{
  "d_model": 96,
  "n_kv_head": 4,
  "d_mlp": 256,
  "norm_place": "peri",
  "rope_fraction": 1.0,
  "init": "uniform",
  "init_std_up": 0.0661,
  "optimizer": "adam_variant",
  "decay_shape": "sqrt"
}
Each number is 128 + 24 x the weight over its row's rms, rounded and kept within 0 to 255. Layers, rows and columns count from 0. Numbers have three digits each. The size before them is the row's rms in percent of the matrix's.

# v: layer 3 attention value, 128x96, rms 0.0888, rows 28-92, columns 48-95
# o: layer 3 attention output (transposed), 128x96, rms 0.0773, rows 28-91, columns 48-95
# q: layer 3 attention query, 128x96, rms 0.0957, rows 32-95, columns 48-95
# k: layer 3 attention key, 128x96, rms 0.0947, rows 32-95, columns 48-95
v28 090:119128089124130152122140104087101156135095133154143131095172114114095116104146149143158142131153090145151147098140117138111091135116128165126134
o28 092:116141117115151153058099132111142123137113132143172118125112131119111098136154131111114094082153143159104197152107156119153089137130149085161143
v29 084:132156106129158107120125127156158153127103157127090134148129109146150155124147102142099124082097135084104107150176135101109125119158174083142149
o29 080:118111139131123123159122133175086126118133127124134114096135099120168152168126115152127124130162081138115103140138086122184139156138125069092125
v30 087:163118117147105155150125158083133103147121131114123132130151123086085108086131155135147139146112118120127107166130134102136121122100112164164125
o30 077:144132173093156135101126155115116156157150151125151081122105138131127110136143113112123116113076118181082128152117121105146088112120144098144116
v31 081:096078151100119137140193117094174154150107148103157134160143129127099116164103119148135127115107133111098171142095124120119137054109137105152138
o31 080:121145144146126115130143129181128101130125130116129124104165169103129184154132117103128141186073110109125171135147130081103115126140077150123140
q32 062:135141122062124128177101135128130093096112125114121111089126128115116127149107117123107120164138119143110099122119136100087094182130171158153139
k32 076:146136125135126115139130123143096118107150146122111170100157147133139071197107186147109146082145122148150115164120170152113118137131113105157139
q33 074:134117137150126114135152159130116115125140104139140122136112120139114085166135121163115174119146175103093109127122088138132170103163137098165161
k33 067:151118087156155120159138083109130104109185108099157147136099147137152132123121143164094123140116112140087162131161131111142116113123139152092163
q34 071:166132123077110144117127096106174076122091119118113152131131132119106161137129136135088141148078140129144155127139148099097102155098143116155114
k34 071:103132131121119105152132113164151126148100103106154100151127101093077114127097115093112136170149158119131113093151143155098102119151143130168133
q35 073:134179092132162134145094087139160098081133122208136119097098109152161163120159130120149126094115128109143139163135141112134109123134136115128122
k35 081:121098117139098115099122163147115132118107154143119145106148095153142125144167166137108148103128134161097101131115151123123113081135124128151155
q36 086:120110126117104173093135138134140064148134129162123145161079130162114134125145090132093123113084116134142184137142154095148088161146127108127144
k36 065:116145130105091116063139127156109135126164197101073161197131086099119147104136137156134129139132147120108111116168122127144146113124135147141123
q37 086:147088114157114120101111102081130152135182160101126164150110112158092117119115090115130099063148089125106134147164114146130129126162169128148112
k37 079:127123096162088118135161108098129093088138170142134126121136152145133167137120162112119131091114079138139171125069154125112130079121178135164131
q38 092:158161132131110141132090099135136110081170078107122135130131149141155145109121129121162115126135131080160092137128126149132159118120117134166148
k38 099:124120099153113145108120139134119167136134128149124119131157083143098123100168150114154116119125138142112157167100101118108177087132139126119166
q39 119:105113090126130128094131097145126112143165129104144128102124149135108136120132116113116109087152132120172193139107080117141113152149143139151141
k39 102:098117117107089180076140135155131125109115145119162116123154142136105170125146132078128142101174131128146168148094130098131114108148167085162150
q40 135:095154099121057142086132140126150116130156153153149119121181135134108187115157124096141122133128079127134132083141119114124141080074155114139140
k40 125:126162087168106174137120141130145100120102175184126131136123118131123145098118141126115117088152115134112167133132111107155125080119113131160113
q41 128:132202119137126133121097164135149133136137076131137112153154122142157115104164138154155103140112160135095094142154116120135171098077102128128120
k41 124:131100130093130120156119128122165141118119074135135139175129130127139140127132109152130163083114145153103128144132120084122132126119102156023099
q42 111:145150149138150132115105139128154119104135141080102124148114138141129136144086149108109126121144144069116176134164117141134087141163144086151130
k42 107:122160147132138140126112083110136129100173128073126107181160138159113113123105162119133103120131079115138161117088113150119145135086124114148144
q43 152:156165184063127139110092160125162123126148154108133158119169138103109146120141115120128128087138138171067127130129117101117126128134127132151087
k43 142:124152159063148186100155141139146127105158128139102112139124110125135132139135148135133151119101107152079133157116134137147097120117123119188077
q44 135:153149156139114136135154147129098125103129161132142142120138151124101124157151146139159110138151123092123140123133165158129090088093128114153142
k44 116:168177137133148111108118146110137161122148135192152135122143113115118075116156099155108074154141122108122150138142125159129144108107144083143170
q45 143:151101121123149129143171099115091146149132169126117120136138162120138126105131134108091123146100170077150095097113151092075154094087155111173149
k45 129:099026116103143121115144151124084111127086126192142118137145138118135157116126123104120110186135122111139108129134168127121151131109137114108162
q46 142:145127135086145119106107139148126110120144124153126161140123165110168150126120141147129170141085116161111116131120112158114168105127129129095100
k46 133:125110104105104172060110120133136116136092132109125140142111114128150127111143107129149194101121126146123104129151094131140128122127086131107101
q47 134:105095085123129110106162119155157147170117112177156118078103107156112121134156096103124113096148146126144143141116138124118128165127171130162144
k47 122:119120147145118097153111132097128140124092131153128081071109148115115104153141107115159118086128143128098145140128164136129117189161161122151167
q48 080:161125104136111149121156129127131088168108145135151107163135139121150144148108158160123129132154145130128146156116099119146139102085145141097132
k48 067:066179145106129136151116112159174117119088126123087122134107121101106123114148149146108108127151137090124138116132124086114124135102132142124136
q49 070:083100152172131136137100143121150092116145149114143155102077045148109138155167117143092131144172124138131130121130102151117161086149094100166128
k49 076:137109138091153119151146131131153109142130130148098144103102150140160108160141147153180152133100169150094119142118167148127141142135133120143136
q50 078:155135112146121120085139103145153098162107169129113143166149145133136148112114138115116161113111109140119187102123117100163113146111150131136088
k50 080:159175183137124160145139142126093122088147142049160114151150120115125136124111112152101124120158083109117123110154153104117143106095128134110112
q51 088:139172120143109150125086121117129117087135113178139109104136140146152095138159126140153110087163145145107082135113110150124149124105097114104127
k51 079:113104105083075118146147166150162136148117092154166142076184119121126132118155111121114117094121131177119148126095091119125143128165130105143163
q52 084:115148111183098163095111110115093103093165126164122166128139146145124145102133114135123092099137136098139138157107106119149143117103112140136126
k52 098:110105107152096165068137163135132106130107179174091139122159121120083166103149134131132100072128104152125140131065134109129147114140126106169140
q53 087:124137152120151097158156135146151163175095116112118101126118114104157107138172110159137178164110127150107128120157174149083128157149154119122122
k53 104:148123172129158099143164104102151140112160112109124089130116142123146107195108110109123126115132153094126129091139158137125082165086100150138109
q54 093:104099141169112143138083091126164112116141139158124152115101128110155149142098165137135146084127121148134148154082110136139124185138135124126120
k54 082:111088131155097133134109096132104114094153098160129134126109115122143142088117158144138101135116112121147134169079136103099119129118137143088138
q55 104:135142131148110148110141103093129144080154135163140123084133116110157157110132131127121118118118091132142160179094161098154159114135132114131129
k55 106:093122095143105120119093155120141122098154125133142132115132153149135152129163145094139096126142156101160131153075132120137150163160159117157153
q56 102:117136138169143136102111103129155117149133129077100123147123125109126112101095119115093169111116131154135148145114161100127130169165123120147108
k56 091:175151128147151172143124137137141112107137094149103139177116123103145133145104171134142128098095108130106143161100131155117134114115110160145048
q57 114:170170154170149148126165090112156104133137193083126113125099088108098109162115106129140138115142132096113133103143138113174126090101114170177104
k57 119:126112143129119124129164126140098138112184113159135128130146123124139144113124131135115136151146139124096106121177141145095114079114130129114131
q58 102:144143163138166166122149134134081117122079142118102115095171123075101122142134143146124132144110093129118134110154172131114118116123107066130138
k58 107:166105101075142145127122155114086119141165145175161163155155154139130131126098137165090100184093120149122138123112093161134128139131098158117152
q59 144:139119118135095084120123046112099079139124109081114146138112163154155114113116168148085143145140120079141127091154097128121109131126105146118128
k59 123:132130114161101131122142089122108164115085089071152110163136099132126123116129121127103153101178110077191130106121101104098116121076131123142125
q60 116:110121074133117111120135128108108108144151180149102126118147163154126172111144121090144135133151102132120126117125122104110146140136154171170129
k60 115:128100158119132144114157129143099115106137113142160154134160155111117171119116162107123116102129134139113108121114148106149094118127136111129118
q61 139:126170127105129142116128125128161096169143135099130152081132140132148099100136177137085189105124097127097136154135119148109110180123152130181126
k61 123:114163148128153143095113136116127136107062087139113084155107149118122126147130111110163117092147142138144139184112121141152124136075165160175124
q62 129:092111100113171123122200124119106175131146145192129119118157140129063175107157146101152087128105105128117150088135109130093155140111138137122130
k62 113:111100122100124119114150148143111126136135157175141147092138129122130155104141150115099125109152136158087168129115134125138154163140117111105129
q63 117:108126108199140115098142123144174130129131118162126122103113141098103098095170130118142127098112152131148099141147139142125145121111167115165111
k63 107:138064132123127169136121130105139164096140118136166134132120138096169122170152149121162099090148127130111122133106117153113161177127148146101114
v32 101:080139124127148140140151145106132091169120124132123149094110098147140090121145091095158061154119130123148162128122137139110124139141163121081082
o32 104:147108111123139098143134089137138103129139125102086124129100136118147184128103109154049107148107133180127140124097112133152149153142148145138155
v33 102:102120144119139151111136139110146089113167122145106164139150085153130090133136126115093136125104105137162128108159124151164178175105185104143121
o33 107:166114114123141137117128114176119104104103140105135138136104117114186128119148141126094130082110145145104185106171078145138159145138118179115106
v34 104:084138076138115130155155114168081144100115162097123136154109108119128118162177110151171161127134151133121084141120130096139125098120094135120105
o34 110:103078144142134134181104136071120118132104151121132104181131137132135144113115128174156078103127126146113074144114105157109120116128126086141140
v35 110:123113117128108108156139183145146200118128127129145117179151110108131140121118103094146130130136141117127127137117087103147120162090127115126100
o35 115:104126109110120109149085141140153143132108171121104153079165115172108161122134119110164129163141109121133103133083133143127155117124145088122131
v36 105:106145156177113179110122139160121075124133155133101125122143092117123137099128140121104120138140075138155109093132136161116115142093146133145124
o36 104:127139092108159131120146095158139126122115104150129122125116139092141118127167115101122126115164143128122073132116106123125127148135123093142110
v37 110:146143153119162125127114091079118121146131071125134126142123144117104148102082123142109131124172128177095143147158146136090114147171121157138120
o37 113:160129117133134157146147151099109153126120150122135165149143139097125111150121132132085170139131101095152155108155135129135118115137159178071131
v38 102:124099105125118083127115121145100132207081111132145091131135102121102121136129118147099113139151128143131131119108135097139139149135140089137144
o38 104:140163147121095154118117155101105109136139178102102106148121143113120152113121129119130148141068138121141177129117098140142094132169127195164103
v39 112:173109131098146108137168161099123121113112176123114103135175171113128123127078155140096110152110142078104154155122144155131130130118143132117144
o39 113:072136171131151144051101149120133116136135102088107132122118088190148116135100153099114121104073138114163176166139092132156134136111118187131125
v40 097:108104133122139127136118142160086113143162107108099127091104156113139132113155122097142123164156149086109135128118111132127107099103125117088105
o40 097:165144124134115116131138114147160120143088091152119160108132147128145155120115153120120103141199129137159109141129149157125124133112150070154155
v41 113:116147121177146139135129092113113104121133148099116165107136125105122127137126164120133141157129127082140114107127160119167155111090095126118156
o41 110:119107116107135128132117129134132129167104087148107144106110066144148162101110154105145087103173137135104059118149130127114124135074127070134138
v42 101:100130124113172117154145167098122156093137100135111146122141119128139140147111152122113063093109091136153180132117106117100116089121110137118145
o42 109:137137181137122142126139105144133127083148156124151116121132142155120137145138115124129109133102150125127234150147140108118131109120134232109137
v43 110:127122116116110139131112130169129108116129164128142087101105131108100144146144106120140153112112205084134131100130148119146159136128103171122142
o43 108:147139159141123120130099130111101133153147103097131123115172098149132096107126142124160087106162155121142075130144112132118123155126146136176064
v44 107:145117114117160132091143152170145161184097112125130147116168141162105090148135154147120129124146152169166105167124115116140143098154096082117129
o44 107:107108122145100160137135179111118107152085123109095109126101136122093112106081182097116125133164115137118108115159194121129134135114115092114126
v45 106:134117152120102126138139142089174163107122168150137131172109102136063089116100164111093126166105155126151119110153121166137167121110165166127128
o45 107:116119124138133111096106127143154118119123084117166156140161100170126098099127153087140154113096132150119108122115154134110112130145104129104138
v46 099:136141127128124126129104118168100139140154133118104101102109125152105139145174087139108181111143145068144106134133184135144108145120140128154148
o46 108:155128077150131141145130146122131148125113110123095121139127115108171145114162120159132081151159139121115071123135100091110127169130139024104092
v47 102:110141128126156092132134106116109101120136129161144130180135096099125159104123158105176127160152091106129097090138166100101115128126116143157113
o47 107:132174171125136122145110104103137121129121125141123129165102113167124113098147130177115120107091119132114155132089088160139116134086106186128129
v48 090:138117120153133106139139180150145148143162113108109078119118180138146122140129110085146145108112139094129167169127114139074120124119103100137119
o48 080:121145135153118112073142167135125119149078126144074104089113127128125146150169131105142115168145161107166121172124108127127160106119143140114117
v49 109:068145109158132164097132143197117166145105110101134141107157095121096116105166063107123151092112150115114149145115125101118129110148105104118107
o49 103:170118089116146153151145115121126126139104138106118139117118145094116155090120123155157093153189114126123095122108158104115133136157155113154116
v50 105:137116145102165129114143151182112122159120124147119147160136132152091123101104140137133089146150106182110119141109124123119144140152111095143150
o50 109:122139133139113118113131128088123102160092116116121103117147156104129140103121188148118165126168124125132100137123151126136128115115124052087138
v51 115:129094166138124134106145084141132115150110100146141126119130121123117120097113107156109112104124148161133097123143139135118137155179152121110156
o51 106:150126090133113110166131131135126153131193119103113120109133104093080098130150131141127171119159131146124092083128142089137133159145136109095148
v52 103:138152172101076130157095128152141154149142131081147140122143108113119143169141073145142143133133120124154146173135069104137109128137119192130105
o52 109:133112110122097115140128183124125137119116133138157117110166146119098141107095096110161126153167163092112062106098128140123127110131143039134141
v53 100:082140088122126162152108171130134152089127136141128111127090131105105128139136061098103134135164183114129125134138076151131104118142156157107105
o53 091:206155106133163127141090087159171105121106135102166107167152153126143113114118105127149105136139090137133127145129198111166132154121120134139164
v54 095:135161152131115117168109110146136161090139109128148090134120126148128172139110143087166143144165095118142099088157162142121118131118115132144100
o54 094:105125167127143137131082157140101140098082096169142116183127146108143128130163119124172134150076162084106156134140099168110127109101107134093116
v55 099:140133090168133151180130148103151116077158148160108118148120123117145160137129106112113149132161064109139144127133196084119134147093165173104133
o55 101:107156083147146096102095094168122130092139132138134133149122182149126152144149131143119128156069169133116175164106109123121131127130137174120088
v56 104:136149166144136103126111091116085095118088168146148121130143130126149149131102136132135099098147147103162100143111140118122094134133083139101103
o56 101:065150163116185154119138162109143187161195133103134107106121129155099099123131111126086110123087119133105106107126134105148115162117137171127137
v57 108:146145128144124140117163165118146169127099159159103141140146137138155124109116163148125156121107083162120147159115099107102121131110131099131112
o57 107:067111114120117117072133073114146126113158133104125149080106146155119121161165140109116132138130130156116113153110133104129168119129101117113133
v58 097:108153104145127111167123147193166123126121139128127143113120126118126127118141170119155145121157109128145094133105119142122168151098098115139117
o58 094:123143160121085136120141091153128138129089161157136149122144164117105140140158123110123147145097099154085097158113171179125115113115110117196135
v59 101:105147131125120115134107110113137138112164123153173105111165153119147112127084180101096195132124123104125145116149135133159130128097098164158154
o59 102:099152165120134150129134133148092145114136146147130115128104112168111125123126126135145128130055130101128175136138127150123117126136104206166091
v60 104:167102120137138161153132116113167084106134120149135136116136076109121171139125152167148085099102125122125118126119115092124169108155098072109121
o60 101:133115160132115119121147106123120128129162120083136120113123185105107148203147140109092126112145144115083163128105123161157099127122119118135152
v61 108:089138084131139104127137138142145114106140140110138127074110110135167137141152128155112119135129154117120166151124146095180139126114098142102144
o61 104:105126158127104146134134138152095169148162138122127111068137123131114131125137154127130096108143145133106169132166137135095166145119142178163070
v62 105:122139132131124135173121146163109121137139117117143118129081146148169136143147113131147103136131132124096131111115109148099126149133144143138105
o62 119:115133167118151100137142112133109104137123132143121103154146167111136114156120113160130139136063125124137199153116116165173115116145124198142133
v63 100:135143104137106142131143121109096154104155101153126090121107137106130112120090143107075115151131112144131147149156142124147119111115114166096113
o63 097:123109087159164123112114113139152148116172165147110123087151144135106137124178154099113137135149115109159123135124142102114160120156140103115096
q64 142:123134135131171098101163117133100129110136088126141083097116145091146088136154144109102129144090113114119158103165103140104119161100109116122107
k64 137:106141131133137080136156110080124129127114141089096138145106153144138137129100128096097125132091121099088132105194146128133116156120140163108093
q65 068:080154151140153138109143103110132078098133154147133121102135148158138130148174166132171123136114129114088151119111149132131121183129142145152105
k65 074:144142126116137130142122140109132108141132092103120120100132125117160111119085133136104147132124155141107125117198087147141124103090133143117100
q66 081:133148131175101123132074091140149090078159162116148128123126086157116139149134108133135103112132115137118127167085126091133087111127167180142154
k66 090:153166091163124159134154142155098130121135113151122152118137106130123126082175098120133099170183143136130096128098126147094149101143096094108149
q67 100:168161135112137117124112123129163080150144128148077152119167148137108119114120150133155116121139125159175134113075105100165144088123116107150137
k67 082:130151083115084122138130087154109116129113160084144143114114146122099126109166177095107144121146128078139165117090098131093134127078136107121172
q68 101:122127115161133124135143131154109118151133121111093069131126095099131142104167167135097154176117155106137131117167101139100148132108110126145135
k68 094:126150188140153075149108120081157118150124126121109134171134125118131114167101114167096139160107170143075078092156144149128131150132149131114099
q69 107:127103122106096147176116157120149154153153141132119122146156118140136142122097098100146114114137172160126112170101117162171120093124119119132141
k69 091:126140121100123162080133169123153126088114103125149122131137099095149140105150120161147112143185138113154094149068121084117113106146143098128146
q70 094:141107109110069146125144148133111172155079144091080130176131127115119085124128121132127110147120150115130117094152156136127096171112100131155117
k70 085:141088160133119161134121144171090111128112142128141092143106086103123128157163144129123167126101115107125120170154155163093113061122125132132122
q71 134:127171130105124128148097147100156115118153179138139147130131123179089159109099122100156107100166117145120136173086159092155139148139145130158153
k71 065:087105089100143137132114116135126142084143154158119117129148143130180175126128156117136149110143125146128143083105119149145151126133157112152152
q72 105:127153149131092100072084127125161105085160140148147148166138161119125144131139141119087154093123122117167157157118115087175113095082118129098138
k72 097:131122092097117134146159145105095142127135107126117113134147147134148147174112158144141127153110123122097159146103124112103161146104112188080108
q73 096:154185144124132122142143071096088085126102100063140116094137115129130146146138156126144169166136110132104157104104130137128075131125157152141109
k73 113:115150073151135136120139111127118142102163141144132124145160143151107152112121137104103123125153152107181157144124076109145112074124098093081148
q74 097:078136080107162151110143151165124074129140117162146101126125125132154104096144101076143113133104114117137132136122109099097158095102106125119094
k74 111:126128119122091134115136114147145070109153104144152133105135155107115140134146145135124140069149126111118167126103114095143164129130153112137152
q75 105:113142145132120115121113151126119124121154133115101109159135157122150161108149167113124114119098105115117182136128120124122189104101105159135140
k75 104:150121152101124111128116100099181137125154121165112129141118145122104108119115098156131138128130147104096110136152143111089137136117119182139094
q76 097:182147169150127111137149126107112131119149155122079128121146115118127141166094142154123100122120145087125158131145170142131098135115102127163080
k76 102:145114121106102162116089141131119162135145138140156144135103112137152102107132085114138147134143130140121130138088084130116129067103119110120122
q77 103:095135158099112092096132145129148142124113120149145110161120121140110125102141058121133154118085124114122085097133106075153148134160117141159122
k77 110:130122141127133162123084158111103149125143135127153127139155118155105162146158161143118127094122125162130124145121158155112116178161117181142117
q78 112:126175132132127121156117153123109112138153090097133121140134152149138080115157163124141119126138132151122091152103146080127099109127100170145106
k78 103:099141113122169103127115114142130136110143121121117099172139123090099120155165093115118166127121165153109109118158083176135105145109135144102068
q79 108:113182160161168145084133118149105124088120089123112131137108177146075122134122135123129152143130108117133148139121126114129089141153102129124175
k79 106:098118130109098111166118102100121164134173110115133149166179118157139086114092208127096122158124130132125110123123098144119160150111104132127114
q80 084:163110116131119185141122132141113152114148139130146131133146123131153099124142102159170111114131134145089115122111119160138141098137164163144105
k80 097:142090110126143118104151111137149125136115097119135107138110115101142105102158132105092114148113110127124131129143151108091127180088129079112122
q81 118:131119123112113143141104148129149151145123180124127154157136135153111136127117108122168130093178127160139107142105156131182148078163145128137167
k81 114:147147119126089161113119109195126088110112121151156119130161120122129133085167125130132123131147138104161138136057104106143143081139128116146165
q82 116:134127130110118177158108122126154135149141143118103155125129124191097121124103113108142135097158152149119139160105143107144151094170134130131156
k82 103:141145115124080160083109127183116145103135126109148152129143108116115157067160144113167128138165125135141116137079122124146137114139132095144162
q83 097:149101120129139097143164144153105144125101133125139093148124103102147118128112143124115131157107131125089110096159132164090129158134125100078095
k83 103:097097160088170082143139120046158130139130110122113116140111173127119129167079120125114129096132124124119118127167121123153094133138132169132100
q84 091:154126095179157164093109098104123120138145138115121170112133101154105142084099146125115097128133114107149150158101109068133099111119118146134129
k84 111:137137073102094135111142101148114139088125137124153104111160122113154151100160135147124112101179124112116131143122084129125134058110149087154128
q85 091:141143149101129120147139146114111129146138153128132093116137094098105158120131143152118215159132130085123130107173142138116142140120152124098169
k85 103:122169164144166092134138125101120132162136138136107105152129123131141122162124095143104135148107148115127117124168146108133107146161101140138092
q86 104:139127105161086146118147086114097134104144082106126121110155144135153120143142132130131090157163100122134103104101082069144155077110102132114109
k86 115:120100081073105150104124123154105101122124128135104113127154149133164122135175166079125116147163105117137119107121151143110136091106157120166119
q87 099:116096113149171082123148158132120127143116094161122105143116123103128126152137133146130177158105137108104113086162128147070100156133125121084114
k87 145:106118169113164072140160140093145154170122119117096119157119139109138093168086120148112130139122139155111112105182143143143128159138110152116099
q88 103:147135130091101158108122138164138100073129120149108119178091133142119098161134127177108121143095134141110124131135167138135129137151149096111103
k88 115:149142181109158093131098160112102161180113138109117132165097145094142089144112125127130155119101142106103094129105088142137161125132094148116099
q89 102:098128119090114166135130106170101121104175122140080136161148155161131156100093130095154174121131111117160127139140088117155124124100121179121138
k89 087:110110138132134097102132114125163097141118084140151154152115127095113146079137180140115112135113106143107130129110151130096174132107160095154128
q90 106:136126107147141160116089106109126142136179164112117156138117161150108130109163152097149126095131066095171153131093111121142135137134147107146128
k90 089:131080135129160115169162133100115088159104117120131155111121131109151106131088155145105115121114133150082148133119151126118131173112111143098097
q91 093:156148095202147127111157137116119085066153160100087116139136117097145102159109146150132124101110076083123144122126135102134134091120114120137088
k91 092:117129117094156131124123112136167136157138160138170106143139118128145115127109125099125100147119129118124098151099136105121149097132155092099116
q92 098:107110134100112147114124131129163140078119174147066131127119140173151078105148116110094144146169097119122111142122112106138117149123099157128135
k92 098:138127132125115150099150147129100137129178136098174098127124108109171143100085129123148132126075149150105148118067126142112146153124140161120110
q93 101:125158162110162180089168064145113091150145150133076109161116126121145177153151086097121143143137094123117112119090148096132132114150119138124110
k93 101:121154109122132144144126153102094144140151147139179102103145141095106141113115158166100123139125079095084129157123103152170126163116124128107118
q94 102:108107131147129109135135127097111123141161199090113103131107097129114140106139105124165139115142119114148118102138094167113124113145168117100109
k94 105:130094144167134119126166140144132143145134077151130142120086131111127173129117042137104090147083126137119140104133170137128137127149132097137096
q95 100:123121154137075151118091109102144088100127160103104145110121109095155090077130183133120071129180169132120098109144132143116116114120113138158114
k95 105:144130109150112109138112117121118163093155142151126123174117104146124101169124087139141099113076114105120100121100106175117144086096149147144142
v64 108:102120153134120107151132160100163134121148164117124124120192116100145158097092077096104136108111136114133116143135173072161142150133147114134129
o64 111:130194123143116136152124131159094103137120129115150174170117178079103111115157145113164154172120138121139078143132159118124108137119132117127086
v65 105:135150118106122118115171078116127138100143127124105042132099135107123137106148157122166132106107161156087144089155113123107086117120155117150149
o65 104:108107167122137167144151138149129127105137157129139161137124122142092125135126079143125124105118131131105145133121128160145156131119126184168105
v66 108:118149139123111112150137139105143132162166093155148117109107154168129110164102136105159152104179122138129160117146100151162098134130118142111135
o66 104:132146120139111108143114080107127115095101093103115140098187133145161095118130107152106155110133152081142163103161110141130124145110112171157135
v67 104:128129147112169138114091163082101145145117110091087155102112153125150110152111135150175093115138115155135133144128095132118108170137123173091105
o67 112:126183171109193097120158095109144127114152113140107147113139175174103113151148131132124118143073141146134191126150122102154125129136088191163126
v68 099:091104130116108173138123150115156143164114120162188112133156112121125115115095150082138125105132132118109077160106090178115133125144168083098130
o68 092:098149090111092127148125153090121082126060113081186127124161127138114129109086120097132130146179142092144087137095147145133140145109121076105098
v69 110:132182131079160125110154135145142138171147113114100147137130121105141131135135112112169137112152120123093087121109088118149098110113087100123128
o69 106:153125138097124142149163106130129110133111099132106125129177136171100104116132100118074128131148124155101150125128167146119126133132118090123168
v70 097:118159098138142103137147065136146151125126111112154158124115168145136126138106120094143114095126093129121082096143136091148169126154170142117101
o70 107:095111165128127131112164099088154088139148150128136125118107129129144114158111075118125136125081120110141164113150111151116089152120158228113093
v71 106:088146110153123117132112110088140181107120136135093076141137084146108138104137094093104123130102122136110086129170124092105097105146129154145171
o71 114:138144121146103137121139167163115184150126144111146134175109120145127137156170123109113122124129101094114074126119162101141107109147119081117134
v72 111:116111141095148125124153094139154104138133124116107153157164135151142171094137176084109097160134126110137097101143100110176125162121127106109124
o72 108:140118179106114157102143150099198116137169141132117137112123089135112136115138116146136124120102158123131148132130115182116115126080183188130112
v73 116:176133155136139130153129123131101181132120163086108108137138143178152154164098176094049120112154155151153101130156144155111134133117133167121108
o73 113:162136144081177140119148159122122164140120184143112089097125124108137092136133150115145099130117104126132118110120138113136104124135121172159131
v74 107:077144154164138104131138119134147149150124124121086127107104134140117127110095115148110140150100165081149143151124122091093090083138101166147147
o74 104:134180138134141131151154171142097123074155142135118153155136130160115116122136101142120130141141166159134155127130152071133088118102162145143121
v75 105:110146095087127167096147112137086151124089176160079123110132137141133133156148156139129128121145159161132093158129162116100146123148167163118123
o75 108:120122089122185162117155141137132129125155161140127055117140136131126077148127143145116116148117113136144102146169160086131098100108131089119074
v76 111:106142135112116153117140137099139152170071111133106089126123126087147117089132086092092124121164109155097167130145143121121103081139138173108154
o76 109:113161115139100164142117145117109107108122119110158079178133179150105144138089149108096154134151144147148084124140108111115142095168130067145092
v77 109:114116136157138125135100083101135153134158100111170159145130107144146122153151127124166154110136133169113160146139114163113105106124168147100098
o77 109:108116142163135103142105133116127146101148154122135153159143152148137127155144108069143107122105118084149168153110118101084116134105102164128098
v78 103:124097125095094137149114141107057106123143132151145160134096135127130115161111144150123137145129102120101108133122099125109120156102128127145125
o78 108:138146146130142115147129112123143118127093090121124117157099099146127153168136151128112123096065085112126193144115102133176123104104106207131129
v79 106:142119160128094162099165172123134115097131095156188126157111103130104107116137091134149109117121140134130068130159121114104096119102092085108138
o79 110:161108118137120128149131153121147140158092115150142108102140107148099131120116110148100138107183118154120093116130124143140174140092118025101171
v80 107:131104136137096160122104135144111141091148161144162158144123134148125159098105112136097085138116109144175098130171081103154131092127107134135092
o80 114:152090106141124116157136148127171164181124139156144103109112089132121121117110136113137117103161091132121040132123130112114104093103143065130162
v81 110:124114120138125116113093157148141123110146068128134122141107109118120121120122164104146121133102145087120098100112136151163131161124138113100138
o81 110:138102134103060124165106139126160165142147102103131150119157106150138164109091116109144128104128176133096165105099132170139129167116128155069159
v82 112:141094123156106098100123161159146089117086123127108114124154093130112178123160174105101136107110154120131175154089149143130134173118092113135172
o82 116:142143106134093118119088187110103079112180131098130119151129101093154132118165149151134093094171139169114110139090138148137116106138156083121070
v83 104:120132128097114125130139097093092157174128139080097142108158125140105114181103109145137131122126096121102161147132155116128164114146196125145114
o83 110:113137120133138160116149102085114113119126125154138109148117154127132107176114132069121135145086115120136201153134135117131126111144106205158096
v84 100:118163152128157172130149114143161141082150140138084119126100124130110134091167156113091139120145138122153129121134117132148110095120120083149170
o84 111:147104080098113154128107146132143157117145125151117128129151098119120142093117127129132111131158141122142055119124127150093182120129152059109143
v85 096:150108124069124105092181103129137109131115150105131138142123154113156089133156159127176131125129157148114153142078092146129125129143125135118143
o85 089:150142129131151122099166128107165067089154168105126117139120124140118095110146104155113122113090134132140164136142085110151126127161100177137080
v86 105:161136114153112142149118150179135108147128105134155106102127151154109090122115131153093085139110149084152126156115133167152140122108174138124108
o86 111:109056083094074125125135116139143130102101151165116093075137113124127149096062157115098159130168179137134112106148117135131142152114120136116146
v87 111:143136106114116157131142183137130113156144133112116136108149106110122128141121095141056160133113145117148098141137134161101113115140095126133145
o87 128:154129125128117142143126134134126142139094092120132113131143101109113127124112123128154119118225096150121066122132108120130154127145114048102142
v88 111:158094131131129139148123150121055110149142136132163140152148141115118085133121096183122181124110112147138149125124146150079119090116085127164150
o88 103:132183152150165117146123135108090123123121120154146112152098110147093161154144153103080104108074090132159128111133102099134131093139089152124141
v89 109:118144122119094126147130086133121179123160154143113091132107128150136153122125116116076142122125157108156150119152128116159128119101188122074108
o89 107:126097085090104160133136107197157168134118133147124131133155120116150123125098159134165142139104132071131106111122121158111158129111155129132171
v90 113:132124132161125129136133135089119167172123124125153100112090122124135111151110146167177179127151125138106127136102155153120092101096132170146147
o90 123:116155152133131103126148135128057155108115127126139193128145134159089130158141142123099110126097147107126183128137105122171127161139115220128123
v91 100:109166151105106136093157135161140123111171166124144123128130146099116126117137113155103147133149123140166134122132120170128082103134103105089086
o91 108:142103102103149133126114143149143121128090145152127103084141127127141119107097099120130156134181126155140040124125142150116184134114130064135154
v92 110:123088092176110142129127075103117129127130135122136102135105141104101133127176150139141152188100119122107116111143146155164128126130132138155150